Part of a small language model's weights.
Training: a variant of SOAP for these matrices, 185M tokens, 3074 steps.
Each number is 200 + 40 x the weight over its row's rms, rounded and kept within 0 to 999. Layers, rows and columns count from 0. The size before them is the row's rms in percent of the matrix's.

# layer 5 MLP up, 768x192, rms 0.116, rows 722-767, columns 0-63
100,232,163,247,220,110,180,185,184,229,178,154,191,214,139,201,234,225,229,265,206,139,168,193,245,237,218,272,227,205,184,217,184,177,219,249,187,237,209,187,142,163,172,213,277,163,234,206,166,191,220,158,268,64,183,190,206,206,239,315,205,290,243,177,183
103,259,175,135,131,169,213,237,186,199,189,195,207,246,212,211,256,234,166,190,238,250,182,208,179,138,106,110,187,219,190,177,211,146,161,189,170,248,199,316,249,164,191,211,174,150,142,185,199,265,223,256,186,115,201,226,208,234,183,153,153,245,203,153,119
103,251,205,142,230,143,187,183,226,228,214,160,227,209,226,278,211,209,163,215,223,137,165,191,221,215,248,265,253,191,204,244,212,232,177,168,240,196,236,224,216,217,142,217,179,101,175,182,195,221,202,234,224,250,187,248,176,233,279,180,227,183,145,226,161
099,192,156,258,254,184,199,188,106,214,263,237,139,131,215,147,192,195,201,196,185,183,171,239,245,244,264,224,206,173,184,174,203,218,252,148,254,185,226,200,184,161,122,221,275,199,241,209,206,235,190,167,240,224,175,258,260,233,240,281,130,172,217,199,188
103,229,130,233,164,226,192,209,185,202,218,229,137,159,294,242,207,196,208,232,237,198,216,188,228,153,160,280,196,204,171,170,217,190,216,212,232,277,182,199,178,200,135,189,220,194,204,146,217,127,127,230,177,148,243,195,161,238,220,231,207,142,211,202,200
097,223,155,263,194,216,245,225,174,174,228,189,234,206,199,154,274,163,182,212,259,308,180,185,168,176,203,230,190,182,172,237,237,164,166,308,136,274,288,293,124,243,228,146,216,197,281,169,171,190,178,137,205,212,152,252,241,223,206,162,150,111,212,241,186
102,157,173,238,159,201,275,241,111,143,205,221,192,256,140,173,150,255,170,198,232,196,209,156,209,259,155,163,182,181,183,270,229,219,198,215,195,169,210,191,212,265,218,195,183,184,178,165,279,144,153,201,138,176,189,231,242,184,239,199,155,172,181,236,223
091,190,112,152,233,240,300,193,250,167,194,225,204,181,208,200,182,248,239,195,162,218,177,169,175,248,152,203,170,228,200,239,183,206,195,127,222,193,167,168,292,134,220,183,213,166,219,266,284,206,147,154,238,224,222,241,252,145,236,170,181,237,156,211,246
102,260,193,143,257,228,205,187,240,216,195,133,172,125,152,201,126,254,182,164,207,221,149,279,180,217,102,138,152,193,281,149,163,237,168,216,214,190,245,207,212,234,172,225,243,181,260,236,183,297,196,218,193,232,183,143,183,225,274,112,211,224,228,182,211
098,209,171,165,164,215,184,246,249,187,203,221,234,193,205,220,123,240,224,199,160,219,256,254,201,214,249,258,256,227,238,258,178,200,194,155,255,233,202,169,213,173,224,210,234,124,278,112,144,263,111,195,154,164,249,139,230,121,243,244,276,182,287,210,216
092,176,128,272,144,169,227,208,164,184,269,221,181,283,208,225,167,209,223,185,168,199,217,204,245,221,163,176,233,107,219,213,188,241,166,173,243,207,198,211,223,208,208,287,159,168,179,185,220,204,159,206,192,249,184,214,150,192,174,240,240,315,260,182,221
108,136,232,201,155,189,190,235,190,209,190,162,192,228,176,266,246,137,133,216,257,252,231,205,211,197,108,229,181,148,299,268,210,291,201,254,225,189,256,201,152,154,296,139,241,221,186,211,166,196,196,241,220,248,227,196,171,184,179,259,178,277,184,158,234
100,218,219,156,202,198,180,208,268,131,134,212,185,225,233,185,184,179,196,156,205,168,197,175,97,145,174,215,195,180,269,145,193,262,170,255,240,231,125,190,131,195,246,153,235,221,186,177,187,207,179,332,240,157,224,176,174,152,270,223,236,173,243,217,192
104,131,140,207,182,207,220,227,230,196,114,180,171,272,204,188,230,205,217,257,181,251,216,149,233,175,166,211,258,309,193,222,207,220,223,195,276,170,211,222,195,198,178,228,231,216,212,189,194,197,202,165,191,199,221,224,175,234,142,224,224,200,303,179,272
089,237,193,234,247,210,173,171,169,140,114,160,115,140,223,241,292,240,185,179,268,243,193,179,171,198,183,242,169,197,204,185,213,184,194,138,183,187,190,216,165,212,175,204,252,196,279,182,250,266,252,166,218,208,241,255,223,219,237,240,178,206,273,191,183
091,153,192,219,181,205,180,236,179,203,202,176,257,200,146,158,209,192,175,191,193,222,196,199,153,250,213,217,236,159,217,166,124,214,217,228,183,181,242,271,160,203,153,254,200,213,205,184,128,192,223,247,248,145,185,245,206,162,203,174,169,226,221,214,177
085,194,162,183,180,253,120,186,181,187,185,231,271,196,219,111,214,184,186,177,137,196,230,221,203,148,207,137,221,186,207,217,205,299,234,227,251,194,235,231,232,259,210,174,195,195,193,258,222,216,199,309,220,219,153,217,138,142,228,191,224,190,241,136,179
102,202,196,142,184,174,154,182,109,153,159,153,251,139,194,187,201,169,143,238,117,138,215,243,273,161,184,215,185,188,158,239,100,167,178,141,168,182,199,242,306,222,208,144,204,263,192,213,126,273,225,246,185,211,162,213,200,251,203,224,152,170,172,269,202
096,236,194,197,244,211,222,220,108,273,186,197,212,187,178,204,234,197,211,171,268,204,201,159,167,171,196,146,235,241,139,176,171,175,215,208,199,188,161,224,217,123,266,203,202,228,215,167,249,272,156,132,263,201,256,230,216,201,203,233,165,171,101,286,228
094,211,179,213,214,213,229,193,194,194,215,182,224,184,232,154,192,202,235,189,172,249,221,213,296,193,176,208,161,199,227,238,195,107,210,149,140,211,244,195,189,189,221,248,226,194,219,216,197,213,174,226,183,168,220,178,172,146,204,160,117,148,167,171,232
100,225,187,233,195,308,265,225,240,179,208,234,183,187,170,223,233,199,196,257,117,290,155,185,188,188,153,180,199,165,174,235,254,253,193,201,221,188,182,265,242,232,204,227,234,209,154,236,161,142,230,233,209,238,190,269,176,155,246,212,174,201,167,201,152
096,236,152,173,199,145,207,169,140,235,197,266,280,193,184,113,150,178,152,253,133,199,144,284,219,224,214,158,201,215,284,215,230,256,253,221,192,175,193,134,210,219,178,206,189,169,178,172,148,223,239,225,288,142,144,233,246,263,243,225,175,242,216,244,153
096,187,131,209,162,203,297,210,176,173,194,149,110,147,190,179,229,225,243,229,203,192,192,199,215,245,148,256,176,221,279,243,230,278,234,217,165,279,170,205,167,95,154,202,242,263,212,197,186,156,198,156,183,180,170,195,202,216,157,131,175,147,244,178,209
095,200,190,227,206,186,181,218,176,187,182,216,167,182,220,297,234,212,215,152,216,189,239,230,209,226,174,236,232,175,200,132,208,266,187,217,222,158,233,224,271,90,202,184,242,184,187,238,210,242,197,246,160,225,215,130,200,250,211,244,156,186,223,244,192
092,166,200,174,213,212,175,161,184,260,151,212,241,322,145,195,204,135,160,266,127,214,140,211,190,141,152,162,226,212,220,225,235,167,150,144,214,241,202,221,158,189,245,165,191,124,266,186,186,199,168,219,245,191,180,244,229,196,216,235,213,150,251,156,208
101,183,176,192,283,176,184,207,248,247,268,223,225,205,147,235,246,151,208,181,240,197,198,188,245,185,159,128,278,186,170,244,157,222,206,212,269,201,192,231,205,180,218,168,213,185,250,181,207,215,123,256,241,242,122,242,163,201,192,237,178,136,222,167,206
111,281,188,209,214,204,177,252,189,272,164,260,201,232,221,123,254,166,210,202,180,161,228,209,198,174,134,184,189,290,140,207,290,254,162,184,217,181,208,208,219,182,174,174,247,266,187,146,167,180,147,217,231,202,138,230,259,220,180,197,220,176,146,217,203
098,270,156,192,148,195,260,230,200,247,184,225,276,242,210,179,131,225,235,200,227,148,172,253,255,176,212,198,116,152,170,167,167,224,191,192,172,184,219,185,187,202,196,186,168,217,259,189,131,209,108,223,223,206,223,249,208,201,227,220,247,248,157,256,237
100,210,214,215,192,152,186,168,236,141,189,228,148,221,180,226,181,258,245,196,198,221,217,193,200,240,92,201,247,139,153,214,197,272,173,220,185,191,161,243,200,200,209,162,185,195,174,170,258,226,145,171,137,172,197,222,277,127,208,190,225,203,278,289,189
103,149,169,215,225,200,187,269,226,291,146,194,185,171,124,176,220,157,192,185,288,138,129,192,225,163,151,208,220,192,229,211,242,158,217,240,214,210,153,246,166,260,158,225,233,267,210,198,155,153,203,181,312,181,170,234,190,155,171,144,142,216,212,192,220
105,188,139,158,171,98,243,178,158,184,224,225,217,213,191,217,155,165,262,223,200,207,237,173,206,198,179,147,243,201,197,142,268,85,188,126,262,189,147,161,218,242,214,260,204,138,230,195,238,187,185,197,137,217,261,176,171,140,177,196,194,181,250,209,234
109,221,146,154,159,205,226,225,169,209,221,204,201,187,150,215,225,220,196,194,227,162,201,292,156,304,169,202,151,210,179,244,232,288,130,224,154,219,120,219,184,176,171,167,203,219,208,204,180,204,158,197,231,274,237,303,250,261,205,222,159,252,230,228,160
086,165,214,210,205,164,159,226,189,155,144,181,159,159,168,203,178,233,167,189,181,150,103,199,260,159,172,225,226,168,239,209,184,139,183,194,179,185,146,224,216,235,240,230,226,195,192,195,188,205,180,207,198,128,220,300,190,206,288,174,222,211,117,216,280
107,155,184,172,218,249,210,209,177,197,159,171,214,284,182,310,242,216,160,224,238,200,205,250,224,187,167,120,217,198,263,187,190,113,244,219,141,199,257,196,118,203,253,208,217,181,197,189,157,193,242,212,216,184,182,214,298,209,194,236,212,200,254,296,162
103,197,294,193,241,220,197,105,185,205,160,147,200,121,200,249,190,200,159,162,181,178,208,238,228,189,155,239,192,271,242,233,181,185,217,164,150,177,232,238,128,197,173,192,216,174,263,265,163,168,164,179,160,173,218,229,189,217,208,149,188,255,214,192,237
102,234,266,196,175,175,266,293,194,258,170,251,237,300,231,201,127,206,161,124,153,232,211,175,194,247,129,197,257,215,188,228,203,173,239,173,191,251,203,181,163,200,156,132,184,237,165,130,133,273,195,205,173,237,182,188,227,160,158,207,156,237,219,225,165
106,193,161,200,179,232,200,138,161,173,179,176,177,197,187,178,269,222,183,207,234,180,180,235,209,200,212,262,205,211,135,276,181,198,124,162,180,183,167,218,166,189,244,189,221,205,214,144,212,262,190,250,230,218,268,234,256,189,245,271,239,185,179,139,205
110,201,156,256,273,191,300,209,174,255,219,209,221,255,156,227,136,213,259,207,140,213,253,189,259,164,168,203,169,154,182,199,228,236,182,95,184,205,208,269,115,190,275,175,286,188,136,124,175,183,184,127,159,179,227,249,214,203,256,178,208,246,271,243,272
099,220,189,123,193,192,148,201,190,225,194,271,218,215,262,182,239,157,145,242,170,216,132,149,266,248,242,135,199,184,215,183,200,202,219,232,189,249,194,216,242,174,124,230,205,154,268,189,198,187,229,211,237,153,129,160,194,184,154,244,231,236,199,112,223
106,243,115,209,229,214,150,214,181,200,185,214,228,186,257,93,205,231,159,188,130,190,186,221,223,193,198,224,226,194,191,190,221,153,203,253,119,191,183,229,215,279,177,197,166,148,222,211,218,224,186,238,208,159,250,275,200,202,230,194,222,179,213,114,242
097,110,186,171,192,221,195,194,80,233,218,260,158,204,175,218,262,199,163,268,126,123,122,206,190,184,263,246,177,171,183,194,164,212,160,192,217,301,175,211,256,238,229,188,134,131,204,248,175,242,229,218,177,186,168,241,231,238,154,155,207,176,220,223,208
097,208,168,155,272,197,158,251,218,262,184,182,229,184,251,175,207,165,183,208,249,219,213,127,323,220,229,162,179,203,232,162,130,176,205,185,232,233,222,202,217,186,152,248,228,186,202,157,156,163,230,229,179,201,149,251,179,183,222,236,169,226,237,259,192
101,244,205,239,211,253,201,237,185,212,172,203,223,206,148,234,189,221,171,194,205,135,192,214,138,188,179,239,168,281,209,179,154,210,184,235,235,286,203,149,269,210,139,200,273,194,208,213,201,296,118,204,175,152,89,231,186,234,221,293,200,244,202,120,206
104,203,208,169,186,147,310,189,199,213,172,163,230,224,222,193,216,203,207,150,194,223,227,223,226,136,228,263,235,226,127,269,230,216,125,186,231,213,205,233,182,189,225,162,236,255,263,187,168,205,190,286,196,221,206,200,184,209,249,220,172,242,221,221,228
107,227,216,234,146,181,125,170,158,222,179,77,158,168,178,241,231,224,278,150,96,139,135,171,181,236,162,210,248,166,185,194,226,158,148,112,233,249,156,205,227,174,199,181,234,234,183,167,220,228,169,158,141,179,172,160,211,88,204,208,178,188,259,229,213
101,147,271,200,219,213,184,202,176,215,224,177,195,262,264,190,198,214,203,210,187,190,122,238,218,208,200,246,220,180,212,261,264,162,164,269,153,146,146,96,168,194,186,228,215,206,216,230,222,242,121,123,248,165,211,273,175,146,169,207,197,218,209,251,209
# layer 5 MLP down (transposed), 768x192, rms 0.12, rows 722-767, columns 0-63
100,171,187,227,108,320,219,138,239,230,254,131,185,194,235,250,216,180,199,223,175,212,209,245,198,239,239,151,207,117,164,187,119,185,241,122,204,227,233,201,186,165,163,221,166,247,221,257,189,155,183,247,224,145,248,206,101,137,188,186,232,232,202,166,261
101,142,197,177,194,218,192,192,132,163,184,154,221,287,217,197,187,214,170,192,88,232,205,269,265,174,149,161,200,212,209,230,246,238,200,186,319,153,191,198,216,250,130,139,159,200,215,275,293,233,287,217,186,257,236,230,233,193,185,147,251,216,203,202,195
102,196,209,217,275,217,201,190,188,187,223,173,247,254,239,210,231,247,225,218,222,188,161,251,153,222,181,220,204,115,181,241,171,151,191,234,154,312,227,188,246,211,208,152,145,189,226,206,281,145,182,155,138,216,202,116,204,210,154,211,181,289,180,217,229
094,190,256,246,234,199,232,201,197,290,274,226,269,217,210,309,213,216,183,177,159,198,242,193,303,147,181,168,171,238,136,273,209,193,142,278,236,165,147,207,184,159,256,207,186,195,168,202,276,232,176,244,212,226,215,202,113,191,188,139,226,232,171,256,240
103,256,219,213,126,159,169,156,272,213,199,167,170,156,271,229,206,144,209,170,239,240,187,191,213,200,262,233,226,232,215,207,152,196,180,185,187,206,192,193,198,165,201,287,258,213,177,215,235,271,150,153,222,195,270,121,211,221,205,193,191,252,153,207,105
075,233,188,220,129,223,176,179,185,193,139,114,198,178,196,178,119,279,224,205,217,240,167,198,144,212,222,212,221,197,276,258,207,228,191,197,192,147,98,217,255,188,143,256,191,166,215,143,247,148,210,193,197,271,263,228,153,231,250,149,185,221,229,158,244
107,231,209,228,158,241,188,206,170,282,215,163,222,243,192,211,147,161,186,176,202,174,101,207,208,219,209,237,148,141,172,236,250,243,230,213,204,166,233,169,295,166,150,178,222,211,271,239,231,199,148,143,180,251,250,211,191,230,218,219,222,202,196,193,248
092,233,173,197,257,221,210,222,224,208,195,198,233,226,291,190,199,175,218,150,192,247,209,258,151,219,214,183,284,163,186,280,214,220,225,170,140,240,205,231,185,172,140,271,236,200,156,264,232,318,240,159,172,142,284,231,153,145,212,216,201,247,240,182,250
107,232,202,200,178,195,217,221,225,156,219,210,197,198,159,203,212,165,167,192,158,222,150,227,246,241,172,251,242,218,304,214,208,259,169,190,246,190,189,164,217,210,201,239,295,258,144,239,222,176,149,212,286,268,208,199,154,263,202,185,266,216,120,168,214
098,144,166,191,241,207,193,205,246,134,189,245,166,109,271,257,268,182,197,165,250,194,194,204,191,258,222,248,192,130,173,185,199,275,219,185,194,221,159,245,230,207,190,150,238,195,237,235,163,160,219,305,255,180,201,177,168,190,194,128,225,254,215,200,182
097,256,184,212,189,183,271,149,256,193,236,245,259,176,204,216,167,200,176,249,209,170,221,167,225,198,265,220,153,119,254,126,182,219,159,266,266,219,165,158,216,147,275,195,185,196,191,287,221,212,208,146,267,235,212,193,190,254,173,212,221,149,212,181,226
102,210,158,159,220,138,222,263,195,217,205,256,283,194,262,221,199,105,184,243,201,253,245,149,209,141,124,172,237,210,207,172,183,231,265,206,262,150,178,181,202,185,130,112,247,209,203,302,224,221,203,285,157,237,273,247,145,263,161,232,241,241,183,185,199
102,284,148,203,175,129,213,170,258,228,154,209,289,212,177,216,223,231,114,162,158,225,245,158,211,212,169,229,197,230,111,255,170,240,261,218,206,238,237,231,180,186,158,164,141,115,148,199,275,178,190,231,145,189,255,258,186,210,172,189,190,197,143,264,147
097,211,190,170,168,248,263,214,208,222,229,214,240,181,193,257,247,206,203,211,185,165,84,213,272,162,222,202,270,229,162,229,196,243,232,199,300,241,223,166,205,260,177,160,253,172,254,159,265,179,153,187,242,254,245,156,268,264,210,135,197,177,248,207,212
091,206,238,231,175,211,161,277,198,189,202,116,248,163,133,262,121,245,198,206,160,151,191,234,171,214,217,156,245,181,200,238,173,223,149,230,209,170,229,146,175,152,150,185,65,243,216,179,240,239,230,247,191,209,171,248,204,229,224,185,229,185,276,255,151
091,169,239,169,168,246,208,177,247,175,190,185,161,165,245,230,210,178,243,260,228,231,176,163,181,179,219,173,209,164,166,195,191,163,172,239,194,221,185,190,204,157,189,178,174,203,233,59,175,275,191,157,217,285,211,193,206,223,253,157,173,245,315,196,285
088,123,217,133,180,219,137,295,229,211,175,219,190,208,150,157,176,210,233,209,209,199,274,263,115,129,250,181,192,241,143,212,224,145,228,170,155,224,172,184,172,190,240,207,159,190,116,133,168,208,184,221,205,254,251,223,185,244,226,225,133,158,146,155,215
104,142,208,175,219,240,137,107,209,200,187,190,226,184,189,288,212,179,201,240,144,151,192,176,141,156,206,156,253,165,213,194,197,203,261,204,201,264,255,147,255,206,162,207,252,200,95,190,156,258,243,172,187,166,217,221,255,236,189,196,171,197,181,255,152
100,316,195,201,232,186,225,169,194,248,186,183,209,122,166,259,147,244,235,154,207,282,256,154,191,119,171,173,220,203,138,239,192,138,171,263,180,199,184,271,243,162,169,199,214,259,219,162,227,214,215,199,270,247,218,199,231,157,146,146,185,239,167,211,215
098,150,262,237,221,201,211,148,206,233,232,179,200,174,183,231,213,213,171,250,121,182,193,170,197,219,222,156,236,230,253,270,203,202,161,219,181,189,145,206,160,160,192,206,143,95,177,266,263,171,237,219,236,210,210,150,215,212,178,124,240,171,174,235,212
103,185,239,122,240,194,198,185,265,147,237,185,156,194,199,289,219,170,179,228,216,194,176,207,162,232,281,191,220,184,193,233,157,277,180,186,185,204,203,264,164,218,198,195,196,245,196,180,170,196,234,162,230,193,209,214,131,185,164,207,306,235,251,196,192
095,182,273,267,91,191,184,232,232,203,256,181,186,185,170,154,181,196,240,158,208,159,151,159,186,290,149,261,178,250,256,234,115,242,264,216,228,188,121,188,195,183,188,167,206,155,194,168,162,305,269,198,239,183,208,199,243,227,176,201,229,224,259,153,187
094,195,216,212,234,180,210,255,149,207,183,165,261,247,124,215,146,152,193,218,254,180,177,200,166,146,268,156,228,184,235,248,174,197,157,254,181,177,228,236,199,202,244,266,176,138,153,186,209,198,214,197,152,225,224,185,200,114,176,175,117,165,207,202,263
095,174,241,195,233,164,183,222,191,150,194,158,280,271,294,249,199,215,203,179,125,178,268,196,209,268,258,186,251,200,239,179,186,181,246,184,231,178,213,277,237,205,275,166,196,242,202,218,159,260,212,200,135,225,145,230,203,194,201,222,206,235,140,206,193
093,134,211,237,260,195,157,138,244,246,168,189,210,301,152,257,167,198,140,273,136,256,236,166,176,163,206,162,225,245,183,231,195,219,200,254,171,213,177,263,213,162,203,194,140,125,157,189,210,240,255,136,226,196,224,270,225,264,182,208,211,189,172,192,158
096,191,196,204,172,162,169,128,233,100,235,242,178,176,177,185,263,227,232,189,241,163,121,258,194,211,185,246,257,159,172,235,117,152,231,213,226,184,218,134,222,208,225,188,252,187,208,190,110,230,218,189,164,176,290,202,130,188,267,141,189,220,213,139,175
093,221,221,237,152,116,182,272,250,199,169,127,197,214,208,218,211,166,205,171,196,208,99,203,104,187,217,183,186,165,164,209,152,209,217,138,220,169,198,197,209,177,210,254,275,227,223,99,204,286,136,154,259,261,197,202,210,215,198,175,202,152,203,179,187
095,152,226,185,183,228,186,220,232,222,163,223,254,240,186,241,236,183,209,220,200,231,149,208,141,205,225,89,287,264,215,206,191,226,172,247,170,170,168,178,193,199,164,215,209,313,225,191,222,162,210,224,148,188,177,225,268,229,241,238,220,219,197,218,217
101,198,182,166,211,278,234,186,259,236,263,202,284,193,197,168,237,262,202,196,222,263,182,168,223,223,224,179,203,218,170,143,208,170,248,177,174,176,279,195,190,254,193,191,216,190,253,240,215,228,158,156,203,219,167,163,199,180,260,256,232,199,236,152,216
105,164,171,214,191,199,220,169,138,259,154,199,239,233,135,178,200,163,155,200,234,144,34,262,211,198,243,244,214,172,234,243,180,220,218,266,260,151,240,161,136,248,147,139,211,229,191,235,251,174,221,211,206,144,205,279,191,254,161,219,176,163,240,162,183
101,154,201,190,183,228,222,262,202,219,235,262,243,168,210,172,140,234,195,228,127,194,229,198,200,214,212,202,185,105,223,217,164,188,174,185,189,150,146,199,206,185,182,179,181,147,205,229,261,218,190,206,189,255,229,209,210,157,148,195,264,189,227,170,180
099,206,174,299,224,196,212,259,203,191,159,223,223,158,225,178,191,107,112,173,220,150,164,216,187,262,159,175,244,177,207,160,183,205,180,150,110,113,200,236,255,209,192,205,240,237,170,327,262,197,247,184,199,187,250,144,208,175,234,220,194,181,186,188,198
096,150,158,215,192,146,195,247,190,159,193,218,128,78,248,159,230,223,213,230,219,135,162,188,198,193,228,244,204,182,241,245,158,223,273,166,160,201,158,240,231,235,224,214,167,186,244,228,229,248,242,191,243,240,190,237,235,256,155,150,244,185,174,240,213
111,139,215,246,185,220,270,194,192,138,186,225,230,208,205,190,210,165,211,227,294,160,283,153,188,251,225,194,324,209,152,264,227,139,177,215,167,229,222,204,197,258,260,226,227,234,162,274,86,195,225,202,146,218,160,190,294,183,162,137,256,180,183,257,120
100,196,203,165,179,216,163,185,154,251,178,164,225,185,197,239,122,175,174,243,207,181,220,220,211,137,174,209,209,201,260,173,250,187,200,168,229,247,154,109,294,203,146,165,133,239,235,242,136,179,172,217,238,187,217,209,151,196,188,179,183,241,137,203,332
099,248,207,223,145,246,282,201,233,206,246,113,229,226,130,239,211,244,218,186,198,148,158,142,221,234,176,154,167,194,232,141,235,162,165,269,207,147,185,205,184,175,268,226,258,146,261,273,196,223,250,230,213,202,155,162,224,231,169,180,236,148,269,172,175
099,206,237,252,169,259,200,216,259,232,204,234,205,179,254,164,206,225,169,144,174,241,160,137,216,195,192,166,191,143,234,137,218,204,250,228,141,228,216,147,243,229,247,290,136,251,211,113,220,193,192,119,212,222,211,172,228,205,111,197,206,207,302,264,206
097,172,234,146,215,215,192,177,199,224,239,222,163,254,172,205,156,223,205,238,115,235,183,243,170,180,155,167,180,153,196,191,186,187,196,170,276,223,150,201,103,165,175,103,216,216,173,121,144,193,201,138,144,250,188,214,216,185,220,165,237,194,363,183,263
099,296,186,188,233,134,283,203,258,159,152,183,224,192,274,171,161,164,212,63,138,213,222,218,199,169,207,186,269,213,204,199,195,158,269,241,205,207,142,188,198,231,178,257,282,167,194,297,191,238,201,234,178,192,200,283,220,177,231,211,202,220,147,185,279
103,183,267,126,200,235,191,148,140,182,125,154,164,288,161,124,171,221,271,122,230,213,220,181,213,201,186,229,183,233,144,180,257,148,138,177,295,177,196,165,235,226,207,214,150,152,171,238,157,194,220,235,208,227,179,177,175,219,247,233,146,144,179,223,220
102,232,210,283,162,194,189,151,143,177,197,217,233,213,181,198,177,208,253,192,226,90,121,220,167,224,192,165,123,175,266,147,218,237,188,219,186,233,248,150,168,208,115,151,200,248,172,281,176,202,168,186,183,197,161,221,157,170,229,290,176,226,238,109,232
102,179,172,150,208,219,91,190,177,238,238,163,160,223,202,252,213,220,144,243,242,229,229,116,220,140,190,199,206,189,211,229,139,152,210,184,178,174,166,158,176,222,131,173,264,234,166,142,201,210,183,226,137,189,157,213,250,181,215,245,244,205,249,148,194
107,251,239,194,125,277,148,203,218,190,191,192,218,227,183,236,275,161,193,250,231,189,207,196,245,236,332,246,185,116,209,260,194,201,231,278,166,166,176,242,215,242,185,212,153,194,216,186,212,156,185,189,164,243,255,180,159,170,251,126,184,225,257,222,227
099,256,197,197,224,172,137,217,187,216,277,288,225,226,213,209,216,177,172,194,189,212,206,209,197,218,219,162,150,226,278,234,216,254,224,188,184,218,211,133,197,224,222,316,200,172,177,185,153,157,237,232,211,209,269,288,163,184,213,219,206,202,224,206,246
092,258,248,245,160,235,197,190,214,162,166,206,215,256,191,202,179,222,187,258,269,196,134,203,216,203,114,127,219,206,187,126,164,237,201,126,186,246,201,178,268,187,226,227,189,291,240,236,199,192,200,153,166,249,236,219,201,191,215,222,171,182,192,294,158
098,164,202,198,203,179,197,217,205,167,238,215,205,174,131,138,246,237,272,182,234,215,267,230,192,149,176,134,226,155,139,226,199,164,239,206,166,263,195,158,220,269,221,180,247,238,187,190,235,193,199,171,168,246,218,215,216,263,216,189,214,106,196,168,227